Each number is 50 + 12 x the weight over the matrix's rms, rounded and kept within 0 to 99. Layers, rows and columns count from 0.

# layer 3 MLP down (transposed), 768x384, rms 0.0658, rows 396-468, columns 288-335
50 59 58 49 43 59 46 55 58 52 46 72 64 46 62 54 38 49 60 54 65 35 51 43 60 46 44 67 29 47 51 43 45 47 30 84 83 69 46 37 40 52 62 55 57 70 34 45
66 45 58 47 52 51 54 67 53 65 65 33 43 33 35 45 40 45 49 60 50 39 65 47 45 53 42 63 48 20 66 40 36 49 55 52 42 35 40 38 44 39 66 47 55 52 53 31
49 42 60 66 38 55 44 55 62 43 60 48 37 41 47 21 60 54 56 47 39 53 49 38 76 31 41 68 68 58 36 58 62 51 56 50 63 63 51 47 52 47 60 56 21 67 48 60
54 32 42 56 49 57 63 52 23 55 38 42 65 43 48 37 55 47 30 58 60 32 59 54 49 60 35 53 56 39 64 38 59 62 49 47 48 60 47 90 59 30 58 44 72 43 43 46
53 37 46 23 52 56 64 49 47 51 32 48 45 61 47 68 63 48 50 52 44 71 51 43 48 73 44 24 41 42 65 36 53 58 59 53 57 57 44 38 46 44 46 64 47 67 79 58
45 36 66 42 66 47 49 44 49 57 36 48 44 73 50 36 50 74 72 46 66 42 41 36 47 39 54 68 26 31 48 45 46 51 56 55 43 58 43 42 59 59 55 44 64 35 47 37
41 52 47 50 38 48 69 54 68 59 38 69 54 33 69 46 50 44 49 52 53 33 47 30 36 69 63 47 40 57 38 47 80 30 55 14 56 64 49 65 41 32 54 41 48 41 57 33
26 64 60 60 38 38 62 63 64 46 51 44 51 38 29 56 64 37 58 47 53 59 41 39 30 44 15 58 63 38 59 47 43 38 40 52 58 45 64 70 47 43 62 55 63 28 67 87
55 47 66 47 54 64 55 47 46 31 59 37 30 46 44 64 49 47 34 45 47 58 19 32 64 40 55 74 50 46 63 57 48 49 53 48 50 41 49 61 55 37 59 74 59 38 46 55
36 58 48 42 75 48 41 47 53 58 47 38 58 52 70 57 44 74 72 48 64 44 27 64 61 42 35 55 32 46 43 44 59 47 67 33 52 45 54 84 56 48 66 40 53 48 45 43
59 30 55 52 51 33 60 55 58 58 56 42 41 57 63 72 62 57 55 65 60 50 26 54 46 48 34 30 51 51 44 57 65 63 43 75 63 46 51 54 26 46 15 40 61 35 67 62
48 69 38 55 46 50 66 59 61 62 41 48 41 55 40 40 45 36 32 68 38 53 38 34 56 34 37 59 71 47 48 56 52 61 36 53 52 49 52 57 57 46 64 53 70 51 62 49
54 44 38 61 51 50 74 37 40 72 36 65 50 63 63 38 39 54 40 40 51 75 66 38 56 66 41 64 48 48 53 52 41 70 30 52 45 64 52 69 50 38 22 43 47 86 49 59
64 44 51 53 55 50 45 54 50 73 50 38 33 49 41 34 59 52 43 87 30 34 51 28 39 47 35 41 39 52 37 47 44 71 42 43 58 54 48 37 47 50 35 54 50 56 56 57
61 55 54 67 61 54 47 47 42 69 30 67 37 49 54 53 46 48 54 27 14 42 65 35 49 59 44 51 55 36 64 47 66 52 35 57 46 48 49 45 43 47 49 59 69 59 45 56
54 58 56 51 65 47 57 55 22 58 52 51 52 63 57 39 61 54 46 54 53 49 24 63 38 59 42 52 41 66 65 50 66 40 45 53 45 55 42 45 63 70 65 59 57 40 66 31
29 55 32 56 48 27 70 47 57 34 48 69 51 51 33 50 50 34 55 51 27 44 46 39 50 51 63 32 58 58 51 68 41 56 53 49 70 52 42 51 30 65 50 80 40 56 50 59
59 72 44 61 58 57 43 32 60 41 52 62 58 35 47 33 49 54 28 47 35 57 70 52 19 49 39 50 28 48 44 37 46 54 42 63 43 59 47 41 44 31 53 39 40 58 55 54
41 60 51 29 51 54 52 49 57 73 52 40 37 32 47 57 59 32 63 78 50 42 42 46 74 55 65 49 37 52 41 58 47 61 46 41 49 39 49 32 61 52 73 31 63 64 59 44
50 56 45 73 45 63 36 48 46 59 72 57 37 43 51 46 62 48 36 67 47 57 52 45 59 39 42 45 53 52 61 45 54 82 51 50 67 37 55 46 36 47 64 59 51 48 50 44
51 41 39 40 49 49 56 48 31 44 41 61 33 54 68 64 57 57 52 56 49 59 59 48 29 55 65 38 47 40 70 58 47 21 55 62 48 42 56 48 37 53 52 32 74 48 34 39
36 60 52 39 29 56 51 39 48 40 49 55 36 66 58 57 32 47 45 44 50 33 37 55 47 42 63 53 59 45 66 48 39 69 58 48 70 67 54 47 43 63 63 60 73 64 55 44
51 80 56 25 27 42 59 48 49 42 37 48 51 63 37 28 50 49 50 58 63 52 51 50 45 49 43 44 65 63 37 53 73 46 37 24 66 43 57 41 29 48 76 55 53 46 66 39
38 38 32 68 56 42 51 34 47 58 49 37 50 47 36 75 40 54 19 57 39 55 54 41 31 59 47 48 44 46 40 53 54 42 47 54 50 60 62 68 57 54 51 62 47 46 37 44
32 59 53 50 57 35 47 57 42 65 50 61 55 44 54 37 48 57 53 22 57 68 56 61 52 38 55 47 41 71 70 55 64 61 38 64 30 50 51 40 45 63 61 70 34 69 48 61
35 68 46 52 63 33 67 51 51 62 32 54 43 69 59 66 54 64 31 63 62 57 62 58 30 64 47 60 39 52 52 55 57 24 30 57 42 33 50 54 37 44 65 52 60 56 34 52
33 54 48 55 41 54 40 46 44 43 44 58 37 64 60 64 62 44 68 65 56 68 60 43 58 59 50 38 35 39 56 46 54 45 54 43 64 62 38 50 52 43 53 44 58 51 46 39
55 54 54 46 55 56 66 42 37 77 25 40 43 54 40 57 44 53 58 49 43 40 63 73 51 41 14 65 66 47 38 70 63 30 60 45 52 61 61 57 47 40 58 66 50 47 46 59
45 56 37 52 47 43 32 61 64 60 50 35 36 49 64 62 66 26 28 33 45 58 34 25 33 33 35 50 49 44 46 56 38 52 53 61 41 54 71 44 62 54 51 51 53 59 56 45
60 65 48 41 70 57 46 67 76 56 29 49 38 57 60 69 45 42 51 47 51 37 41 30 42 34 62 55 60 64 59 58 42 67 43 51 62 48 58 65 49 26 39 44 52 41 44 43
53 55 48 60 45 53 14 48 46 43 52 61 34 57 70 33 44 51 53 38 48 52 53 48 57 36 44 53 34 46 41 53 53 50 46 59 36 48 72 47 32 51 73 42 51 26 40 51
53 41 44 37 59 68 55 33 56 49 39 45 45 28 50 71 63 19 54 50 47 35 37 20 55 64 49 36 45 43 56 57 63 62 36 40 59 41 44 46 51 41 61 49 41 29 44 37
64 53 41 36 41 50 74 63 37 61 50 58 54 47 48 37 64 42 70 62 51 46 28 51 64 35 41 47 52 57 39 49 51 39 63 55 45 23 67 45 48 61 50 56 32 31 33 68
48 53 41 50 52 70 53 54 29 32 43 50 65 54 67 68 33 31 35 72 71 54 42 32 50 53 38 46 56 59 58 28 60 50 62 78 60 46 32 51 37 36 71 54 67 37 49 44
45 41 56 62 60 35 71 22 52 37 54 63 45 71 45 81 35 50 64 47 48 49 63 52 39 61 54 36 35 36 54 51 34 31 59 42 55 41 24 54 52 64 48 51 71 44 35 60
50 58 62 52 50 46 53 62 58 44 54 38 37 37 47 43 59 52 44 61 37 70 37 58 61 36 41 25 45 61 46 50 28 52 78 49 41 62 47 37 56 49 42 46 72 40 56 43
69 44 46 57 37 53 47 64 36 61 39 42 68 48 46 49 52 49 49 40 46 46 34 58 57 29 49 47 46 40 63 44 13 59 58 60 50 55 54 43 56 46 50 67 69 49 42 60
73 34 60 49 48 56 56 62 37 44 52 75 59 41 63 56 57 39 82 64 60 76 67 52 41 60 71 46 57 56 45 39 38 52 37 55 40 63 51 56 50 30 48 82 30 62 50 48
68 59 28 35 44 67 29 45 56 48 49 63 62 45 35 41 43 57 48 46 53 43 30 52 34 31 39 73 65 58 66 63 35 24 46 61 50 44 52 40 58 57 49 26 35 38 43 32
35 51 38 59 48 49 77 25 46 52 64 61 10 75 41 55 37 61 19 51 36 34 54 48 49 57 47 73 34 37 52 46 48 39 47 44 54 44 44 48 57 58 44 56 59 33 53 56
55 42 48 60 52 61 69 53 39 51 33 58 59 48 54 68 47 52 15 40 49 55 53 42 38 54 51 35 66 55 42 45 70 58 40 58 55 54 62 36 62 54 43 41 43 44 35 45
79 65 47 39 71 53 73 43 50 63 48 54 63 65 67 35 38 66 48 50 46 47 50 35 58 36 46 44 46 59 49 64 41 68 45 42 41 47 44 55 65 67 30 50 59 39 43 55
38 59 55 58 37 65 71 41 31 40 49 38 23 46 56 49 71 63 49 50 38 38 28 69 56 68 64 42 57 30 54 57 34 45 47 52 36 64 43 61 49 46 51 45 57 51 52 55
42 43 59 34 56 49 55 61 51 43 23 45 64 27 43 57 38 65 56 60 55 48 56 35 59 38 57 59 35 61 64 51 51 49 61 49 68 63 66 57 37 79 41 44 37 74 57 33
36 34 53 36 39 50 54 40 66 50 42 51 25 64 53 48 44 55 58 59 59 45 65 51 67 47 58 41 59 41 51 45 41 32 63 28 40 66 42 38 32 38 38 51 38 45 32 53
58 52 46 48 39 63 29 55 54 54 37 49 29 51 37 59 59 56 45 38 64 62 61 56 55 40 70 57 61 37 32 59 53 63 51 37 66 48 65 30 64 79 43 51 38 36 75 42
56 59 40 50 49 41 52 43 32 49 43 53 44 39 58 55 63 71 41 54 43 43 53 52 53 55 60 50 61 55 52 53 57 62 51 46 23 52 46 35 86 66 62 34 59 60 58 58
57 51 74 28 49 49 58 58 51 65 40 57 34 43 69 41 52 58 53 40 38 60 53 47 47 78 68 40 80 49 54 51 55 43 49 46 54 64 70 45 61 59 60 50 50 46 64 30
74 29 23 38 68 44 49 57 49 43 56 32 58 42 79 49 41 77 65 64 32 33 37 49 78 56 50 73 54 30 43 35 50 32 25 50 47 50 37 48 38 48 49 48 66 60 36 58
55 46 57 42 62 64 29 31 55 50 31 55 36 71 48 63 61 38 57 38 43 39 44 55 43 63 51 36 59 56 52 52 37 48 52 33 71 47 43 45 55 61 65 56 49 40 65 52
62 57 31 64 65 33 58 61 58 45 47 47 43 43 38 49 26 48 47 48 48 57 79 41 39 39 63 47 47 34 41 50 57 43 46 45 55 39 55 55 71 26 26 60 54 56 47 36
51 69 51 53 44 54 55 33 53 48 57 86 53 48 40 49 42 56 46 58 52 43 41 65 40 40 46 45 42 51 41 48 63 59 44 33 48 54 65 76 49 54 67 50 62 64 40 39
54 31 28 36 59 31 55 57 37 52 48 62 69 73 47 43 72 46 54 18 63 34 48 59 55 36 49 46 35 52 49 53 40 58 33 45 53 78 50 52 47 52 43 34 39 67 47 33
57 60 61 44 55 40 67 51 41 35 48 60 31 39 42 46 63 44 59 49 18 65 52 51 68 41 44 17 49 75 51 39 39 59 24 44 69 53 86 46 51 72 22 68 57 41 57 43
51 47 45 54 37 56 46 41 69 38 47 46 33 58 44 54 73 68 40 37 48 45 52 64 56 25 33 52 47 82 45 44 48 60 44 48 52 58 55 50 69 52 60 59 37 36 36 29
40 45 49 39 44 38 47 64 71 44 40 39 63 45 48 36 46 29 46 46 39 48 55 37 33 44 33 54 47 42 36 54 62 53 13 52 64 68 51 48 55 64 57 45 49 67 63 41
60 75 81 55 40 46 85 64 42 40 43 54 63 49 60 36 47 52 64 65 45 66 58 51 46 48 20 63 61 65 40 29 71 40 58 41 45 70 54 49 59 56 27 47 43 66 61 53
50 49 51 52 57 52 57 42 57 56 54 58 36 72 47 47 57 44 61 51 50 61 43 47 54 49 40 57 58 39 51 52 44 47 47 53 45 36 62 56 44 43 53 44 45 67 51 55
53 33 41 26 39 63 43 68 50 54 61 43 55 43 62 53 58 44 58 41 60 45 42 54 55 51 52 55 49 49 48 40 52 42 71 37 41 61 43 51 47 53 53 35 59 69 36 47
56 36 45 32 24 56 67 31 74 49 54 44 69 55 51 54 50 10 54 70 57 50 39 64 60 56 40 40 59 49 61 49 64 66 44 43 38 52 56 50 52 51 62 77 33 48 44 51
43 55 50 59 51 41 57 53 47 22 69 44 30 49 43 59 47 53 29 44 72 78 76 32 43 42 50 45 56 29 50 80 32 64 59 55 55 36 53 71 60 49 34 72 45 45 48 66
61 58 54 75 82 47 37 47 46 48 32 62 66 34 30 54 35 60 65 38 51 57 45 45 52 55 62 44 42 38 48 66 47 53 63 61 56 43 34 74 72 44 67 60 43 67 37 43
57 46 64 50 36 32 59 48 40 46 49 42 52 58 40 31 54 57 48 65 50 38 55 34 68 52 59 44 46 46 51 38 27 56 65 57 32 51 66 45 50 66 47 37 53 75 41 60
51 45 39 41 41 32 58 47 58 57 65 43 44 39 52 69 53 41 51 57 31 37 44 72 72 51 67 59 55 51 53 34 54 50 54 39 55 46 65 55 80 69 40 58 43 47 64 55
40 60 57 63 48 43 78 35 47 52 53 76 56 66 56 33 54 65 56 54 27 61 70 52 46 54 50 58 47 45 39 41 48 44 32 39 55 60 58 49 60 44 40 62 63 26 55 62
48 49 65 30 69 50 43 51 40 69 50 70 59 45 54 39 52 21 53 46 51 48 49 18 44 46 51 61 45 50 65 27 61 41 48 62 45 84 36 65 53 51 52 35 80 56 57 50
58 48 50 59 51 40 61 48 32 33 39 50 44 39 38 79 51 22 50 42 55 49 45 32 50 47 53 55 40 66 45 51 41 39 61 61 51 40 42 56 60 56 37 28 52 53 55 43
48 58 46 41 52 49 56 62 50 40 49 53 55 46 62 40 53 62 64 49 45 54 52 48 51 59 52 49 61 43 59 60 49 38 48 28 53 44 36 45 88 59 47 62 75 75 48 80
64 59 46 74 44 60 54 45 52 46 58 46 60 59 48 66 57 42 35 39 33 50 44 40 54 42 61 49 55 57 47 62 39 41 34 57 59 43 74 44 44 49 58 54 50 55 42 43
59 76 48 61 48 40 51 45 60 54 49 60 37 49 57 61 54 80 44 59 63 40 35 55 59 33 51 50 43 35 64 59 54 52 59 32 37 40 62 34 43 59 59 47 41 51 50 62
58 57 43 46 50 34 53 32 34 58 66 28 73 44 59 81 51 48 27 65 41 53 55 62 46 64 44 64 69 50 41 58 48 43 28 38 20 47 60 65 52 40 51 33 49 33 51 43
31 37 44 47 63 33 69 33 49 53 51 48 51 63 60 24 67 41 31 36 44 75 76 42 47 40 59 43 55 54 51 48 51 36 62 40 44 49 35 61 39 51 44 37 62 54 23 42
32 62 30 48 60 38 61 42 50 54 37 65 53 52 49 54 61 45 59 30 69 48 55 36 59 36 41 47 46 48 55 65 34 24 42 33 40 52 38 57 47 35 49 60 63 48 45 44
# layer 3 MLP up, 768x384, rms 0.0528, rows 397-468, columns 288-335
55 39 41 68 58 43 50 44 54 35 41 35 64 54 66 45 45 44 54 36 46 41 58 56 59 61 46 41 49 71 66 65 64 39 50 71 48 66 38 65 46 23 37 50 47 54 60 62
42 54 48 41 45 60 36 57 24 62 44 41 54 70 49 40 58 49 46 48 52 56 39 47 54 50 45 36 31 44 48 38 50 47 58 48 51 44 50 51 33 46 63 57 62 44 41 54
36 58 32 50 61 44 41 38 68 58 47 57 24 25 41 54 40 52 67 34 39 48 43 55 39 32 44 26 62 48 47 30 60 50 72 51 40 46 61 20 54 63 54 33 52 41 41 29
60 51 49 52 50 50 66 69 53 62 49 66 48 34 52 71 56 78 58 65 48 49 38 50 51 49 52 66 67 57 37 49 56 48 51 45 52 40 52 67 38 54 59 65 66 63 53 43
24 50 46 63 67 56 19 44 43 36 50 61 35 36 61 45 39 44 41 61 63 65 44 24 46 59 44 41 79 60 49 72 55 46 45 47 32 56 74 52 49 44 55 53 47 53 63 55
65 58 54 58 36 47 49 50 45 31 64 46 44 52 43 32 32 49 58 47 76 47 63 50 62 78 57 70 61 44 49 44 46 61 68 76 60 58 47 39 73 36 66 76 41 49 63 67
61 41 48 87 31 55 62 53 67 68 54 46 46 66 60 45 82 44 18 46 64 61 31 44 63 37 68 45 33 42 39 39 44 45 52 47 86 67 39 54 48 76 59 63 44 37 44 61
44 46 54 55 41 71 53 47 51 60 47 40 51 32 49 63 64 74 51 61 39 50 45 17 35 52 78 65 44 44 46 37 30 47 64 63 49 76 37 49 31 56 43 53 68 55 42 47
46 46 41 44 70 44 61 56 54 48 41 45 40 45 41 38 63 66 50 41 50 48 51 64 60 28 47 49 71 56 45 53 35 35 57 52 39 41 46 71 50 51 58 53 36 40 37 44
29 50 52 60 48 44 62 46 69 42 57 59 38 44 48 39 53 50 43 66 54 42 45 62 57 51 47 63 54 39 41 45 33 41 53 28 44 57 45 39 53 67 38 67 55 46 38 60
65 62 69 66 45 50 42 38 46 47 36 53 45 51 68 54 62 49 48 61 43 67 33 45 47 63 54 36 58 56 56 40 35 54 59 52 38 60 58 26 60 63 66 54 59 56 43 45
49 72 45 51 58 21 38 68 66 44 73 63 59 64 42 70 52 51 43 55 43 53 46 59 48 40 48 45 65 47 59 58 63 50 68 36 41 44 39 36 48 51 68 52 65 28 67 55
52 42 50 44 49 39 57 43 43 51 54 65 62 60 44 68 43 51 50 35 78 41 51 69 58 48 51 48 41 42 59 61 54 49 48 39 55 48 40 56 40 54 45 52 54 41 49 29
39 39 43 58 30 53 23 38 68 50 40 58 37 51 53 59 42 59 41 65 51 55 23 68 52 61 57 45 46 26 44 55 55 34 59 55 68 57 55 45 45 52 57 71 40 33 35 34
55 52 65 46 38 54 43 43 59 57 56 36 52 54 56 44 57 46 32 53 63 47 62 31 68 59 34 39 33 65 46 48 48 38 36 37 71 60 43 56 45 56 38 15 64 54 40 47
62 57 51 51 34 45 37 50 34 51 44 47 38 17 42 47 63 35 69 60 37 42 44 30 39 52 70 67 40 51 54 43 44 61 68 64 60 61 43 19 59 49 45 43 46 46 50 35
42 46 51 51 39 13 66 44 54 47 63 37 63 57 40 53 61 61 49 61 61 30 52 53 39 32 40 57 71 44 61 45 66 60 49 50 37 67 21 45 41 62 35 70 30 24 51 41
47 56 45 52 44 48 34 43 50 53 61 52 58 58 39 63 56 62 27 41 39 46 52 58 50 61 57 40 53 28 46 54 57 37 48 65 61 84 47 62 48 37 58 67 33 58 45 56
40 45 61 40 54 46 58 26 38 45 49 54 68 55 62 55 61 49 49 64 54 26 46 22 61 78 72 60 75 45 49 56 67 28 52 50 21 56 50 51 39 63 37 35 63 47 41 36
53 65 63 75 36 68 45 62 59 68 46 61 30 49 54 19 39 51 60 72 54 57 31 33 54 55 49 48 48 41 44 58 43 55 60 71 50 58 42 56 73 60 50 70 42 49 55 30
49 44 50 57 53 41 58 49 61 41 42 32 51 29 45 77 65 49 48 47 58 48 73 51 62 70 36 56 61 35 45 52 58 11 52 42 30 49 53 47 27 43 54 46 12 51 28 54
49 54 48 63 67 55 57 45 50 49 53 48 48 46 57 56 27 58 62 42 37 38 43 39 42 45 43 44 47 56 72 40 64 62 50 47 55 26 65 44 51 59 38 57 52 53 46 60
60 41 77 47 45 55 35 69 45 42 67 50 37 45 53 42 35 43 62 36 36 58 53 60 55 47 52 46 58 57 44 46 49 52 49 62 50 73 44 46 53 55 61 42 39 55 49 48
63 53 42 40 35 56 42 39 53 41 57 49 36 54 61 48 48 42 47 55 69 57 33 67 48 41 37 52 62 34 49 50 49 55 43 39 54 34 77 31 37 51 54 69 31 29 47 41
46 46 58 73 48 42 23 54 35 39 61 40 48 60 47 38 46 61 46 43 45 49 56 59 44 53 51 30 29 48 49 50 46 42 56 54 67 32 32 58 35 55 40 48 38 48 66 62
22 58 46 34 27 84 53 63 52 47 61 33 51 41 50 52 30 47 50 44 55 20 49 46 77 57 73 49 58 57 48 67 61 53 74 43 36 58 78 27 52 59 55 58 56 54 36 27
49 58 36 45 49 59 45 61 75 24 64 60 36 85 44 56 57 46 46 52 39 59 57 37 47 44 50 48 38 41 29 42 20 58 62 35 55 57 69 47 54 72 42 37 13 63 37 50
32 62 33 39 26 59 55 56 11 41 64 71 53 39 56 53 50 63 78 58 20 35 40 50 61 38 59 35 96 49 27 38 68 58 49 44 57 57 60 42 45 42 35 51 66 27 44 61
56 32 64 67 56 48 47 51 50 35 47 50 46 34 69 21 43 53 60 42 51 57 69 53 62 59 41 44 49 39 57 53 49 47 48 56 57 40 28 32 52 48 70 46 49 64 62 41
49 40 49 54 39 55 68 36 33 48 53 45 55 39 72 66 54 47 47 70 51 43 40 48 53 61 56 47 68 47 43 59 49 49 72 37 47 48 20 41 60 38 35 44 50 48 36 36
64 48 53 46 43 54 39 65 61 40 58 50 51 45 51 53 14 66 61 53 58 60 46 59 44 48 50 59 49 49 29 37 54 45 64 39 43 45 42 65 46 37 48 41 32 56 47 79
31 51 41 60 39 62 27 31 47 53 60 67 45 53 47 52 32 43 53 49 55 49 69 19 48 68 44 64 55 67 34 42 53 63 57 55 67 73 25 75 62 39 27 38 61 60 60 29
51 54 29 50 50 22 59 40 50 41 42 39 29 36 50 46 39 63 74 63 46 34 58 52 61 38 47 41 49 61 57 55 48 44 60 39 46 45 67 49 40 49 32 53 55 51 30 47
30 65 48 67 61 24 64 47 30 34 35 26 42 66 40 41 47 46 48 57 51 51 63 53 44 62 35 50 45 73 51 53 54 56 47 38 46 55 49 57 76 40 42 69 46 52 45 53
50 51 28 33 63 33 68 43 63 43 35 54 51 43 53 57 63 68 51 52 74 30 56 52 61 61 42 45 67 81 51 26 62 48 41 63 51 41 64 48 63 36 72 36 39 73 47 60
42 61 38 25 59 50 55 49 47 56 57 51 44 55 57 52 59 29 48 38 47 36 60 37 52 54 38 33 45 41 57 61 44 52 41 62 67 61 47 45 40 40 60 33 48 58 60 68
51 49 47 25 55 63 59 53 44 54 41 34 51 29 36 31 37 46 51 45 37 22 52 47 63 46 54 50 72 31 51 75 54 46 62 58 48 59 38 52 50 42 37 22 59 53 26 60
56 80 40 55 64 51 34 54 45 74 85 46 60 45 34 55 39 51 47 65 61 57 37 64 66 61 38 59 60 47 60 44 94 43 51 52 66 42 55 56 40 31 61 57 53 52 47 30
28 65 21 53 33 55 46 39 47 61 62 53 41 30 56 41 63 47 39 78 41 38 56 60 35 55 49 48 63 50 51 53 32 39 44 61 50 74 45 28 39 49 43 38 45 56 69 42
40 39 51 42 61 65 44 61 64 40 57 59 36 53 48 55 54 52 47 57 25 51 48 35 75 45 59 45 58 43 52 37 46 60 42 48 50 83 52 52 73 30 25 43 61 45 57 35
45 31 57 46 52 40 46 50 34 56 63 55 69 35 64 46 52 35 36 32 36 72 40 37 47 46 59 45 47 33 51 43 68 47 75 40 44 70 49 50 46 36 56 64 45 32 33 40
37 42 51 54 68 47 43 59 49 55 60 62 59 33 54 55 51 45 73 47 53 49 38 29 41 54 50 59 59 56 28 75 46 43 74 43 59 62 78 38 54 70 43 42 49 68 53 46
53 59 49 69 28 64 39 58 62 43 51 46 33 60 48 43 55 23 71 49 50 59 60 71 33 62 46 40 75 48 49 46 52 48 49 55 45 43 43 46 49 57 42 55 58 35 38 63
80 42 37 67 48 60 48 40 52 32 39 70 55 53 55 74 49 70 62 41 45 45 55 53 47 44 29 45 50 38 67 46 47 18 66 70 67 46 29 46 36 64 55 32 46 62 55 51
50 67 66 73 41 61 65 55 24 52 42 69 60 44 37 50 55 65 47 35 52 60 43 48 71 66 43 63 43 28 34 33 67 27 39 48 35 55 36 46 47 36 46 42 54 57 72 45
45 68 56 34 25 52 52 47 42 74 54 48 50 62 60 42 38 54 28 44 53 46 57 35 71 41 54 62 60 34 47 83 18 49 53 42 51 54 54 62 25 50 54 26 66 42 59 46
70 60 49 53 59 47 25 54 56 67 67 53 43 61 48 40 58 49 30 65 55 49 53 53 60 51 34 33 65 23 65 37 56 56 47 65 51 48 33 55 52 41 44 63 40 69 39 50
33 35 39 53 40 60 65 30 68 38 33 34 61 67 53 48 52 31 42 42 42 64 31 69 81 36 51 60 37 40 29 62 38 41 48 52 52 53 55 49 38 60 63 35 41 45 58 51
64 39 39 68 55 50 55 45 48 51 70 32 51 38 59 29 51 38 45 61 56 58 64 59 58 36 42 51 58 62 53 42 52 49 37 49 20 52 60 68 50 33 27 43 39 54 37 47
31 45 36 40 35 54 30 29 24 40 62 30 46 49 47 47 41 30 45 24 49 57 42 52 41 42 37 43 61 69 38 55 41 36 45 51 67 47 40 42 53 53 43 50 53 50 50 68
77 49 48 44 48 44 28 48 69 42 44 31 36 42 46 49 46 31 44 44 48 43 51 31 28 53 48 42 50 38 37 53 43 24 54 53 51 60 63 33 58 45 57 46 65 55 48 62
48 57 55 52 50 51 62 61 40 51 62 56 44 59 46 53 25 41 45 33 51 59 68 56 41 77 45 53 62 48 45 33 26 48 66 61 31 58 37 72 49 62 82 69 54 42 40 66
45 87 20 55 85 58 61 45 59 46 51 34 40 45 40 47 51 48 42 29 53 43 55 72 37 66 63 31 38 34 43 48 60 47 69 49 51 72 36 55 23 51 58 50 42 55 54 73
45 30 41 70 60 53 49 59 62 49 59 43 49 52 42 20 41 36 63 54 43 39 64 35 44 69 41 39 58 36 41 44 51 45 42 45 47 43 37 61 51 61 36 46 60 26 57 61
72 40 51 67 27 30 45 43 50 51 66 43 31 50 26 76 45 50 92 39 78 62 45 68 35 45 60 46 53 50 45 57 49 60 53 73 57 34 44 23 43 44 53 65 65 29 62 47
31 53 39 60 60 63 46 32 46 79 50 49 42 70 40 57 83 53 52 45 55 66 52 46 66 36 34 44 59 60 47 45 33 64 52 43 69 75 19 68 43 69 67 38 70 41 67 64
46 51 53 28 67 47 45 60 63 48 43 56 39 35 57 48 39 56 57 48 51 55 66 64 32 30 45 44 40 35 21 53 55 41 51 54 49 62 36 37 44 44 56 55 41 33 47 49
54 45 37 66 56 36 30 49 54 47 38 40 58 44 45 45 53 43 57 65 54 50 57 36 56 60 54 34 50 60 25 48 66 51 44 66 56 49 42 60 48 56 34 72 41 36 68 65
38 78 38 63 83 45 55 45 57 40 46 47 37 29 61 42 43 81 31 62 61 53 34 43 57 45 54 44 52 42 40 54 46 52 49 50 39 65 38 68 53 64 42 52 65 40 45 48
48 46 39 64 62 68 54 48 45 30 45 73 63 38 52 41 53 57 43 49 43 45 75 37 59 35 51 48 52 61 28 44 51 78 53 51 74 72 61 45 42 58 35 13 55 29 52 55
23 44 46 36 74 60 40 53 64 45 58 70 64 53 53 59 45 38 58 61 42 29 42 51 56 14 42 35 59 42 49 52 44 35 45 61 37 38 60 54 43 45 42 58 43 41 69 61
36 26 37 49 70 52 60 52 68 29 21 26 83 31 41 26 74 64 66 43 43 41 46 41 34 37 62 63 64 57 46 67 56 43 50 58 60 38 49 48 48 29 78 69 50 65 69 36
55 54 41 30 62 60 33 45 65 74 47 62 55 50 25 55 37 28 52 51 46 44 70 18 44 78 65 50 69 44 46 27 50 34 56 53 48 53 48 32 57 27 36 31 57 56 44 42
53 54 46 53 54 51 41 79 44 56 51 31 41 48 43 39 54 42 62 45 65 23 33 49 49 43 50 44 44 34 55 51 43 39 69 75 44 46 71 48 58 32 56 52 47 48 65 43
60 45 57 58 30 30 68 67 55 40 54 58 51 61 45 31 30 67 52 37 72 39 65 48 62 53 41 35 54 53 61 32 61 64 55 53 34 43 62 45 54 70 32 65 54 42 39 59
63 67 41 35 58 38 49 52 56 54 61 50 71 60 65 41 51 68 47 58 62 54 80 70 52 42 51 42 51 50 39 46 55 42 48 57 50 45 38 42 48 57 66 78 48 51 42 45
50 48 39 52 54 42 46 60 34 44 49 65 50 67 35 42 29 49 63 58 43 57 40 53 63 52 59 47 61 40 26 44 52 55 42 47 56 58 62 37 64 51 39 45 30 76 48 56
86 43 37 52 47 53 33 49 43 59 48 69 50 53 54 26 51 31 50 53 49 51 75 35 55 42 65 58 65 40 62 48 47 32 53 43 36 43 65 37 77 71 56 62 60 53 61 48
50 23 38 59 53 72 62 48 50 64 47 60 58 54 30 46 47 14 55 50 48 30 57 37 33 71 45 39 52 55 25 46 46 58 42 54 43 68 48 45 49 28 47 56 65 60 42 49
33 43 50 55 60 52 52 71 40 47 48 44 49 53 24 36 69 52 60 37 52 40 55 50 47 45 51 32 49 45 61 57 67 42 54 57 68 29 60 46 40 45 58 66 72 51 64 57
57 62 52 66 33 65 45 48 53 48 66 55 67 38 45 59 58 62 61 49 55 33 53 41 51 41 56 41 49 48 38 49 42 69 75 27 52 64 64 67 50 63 58 68 44 48 80 57
64 56 49 73 28 67 79 26 49 54 25 53 45 26 49 49 72 28 58 61 70 49 43 58 66 53 52 67 60 61 55 40 44 48 44 55 59 52 51 57 42 42 61 30 39 54 46 44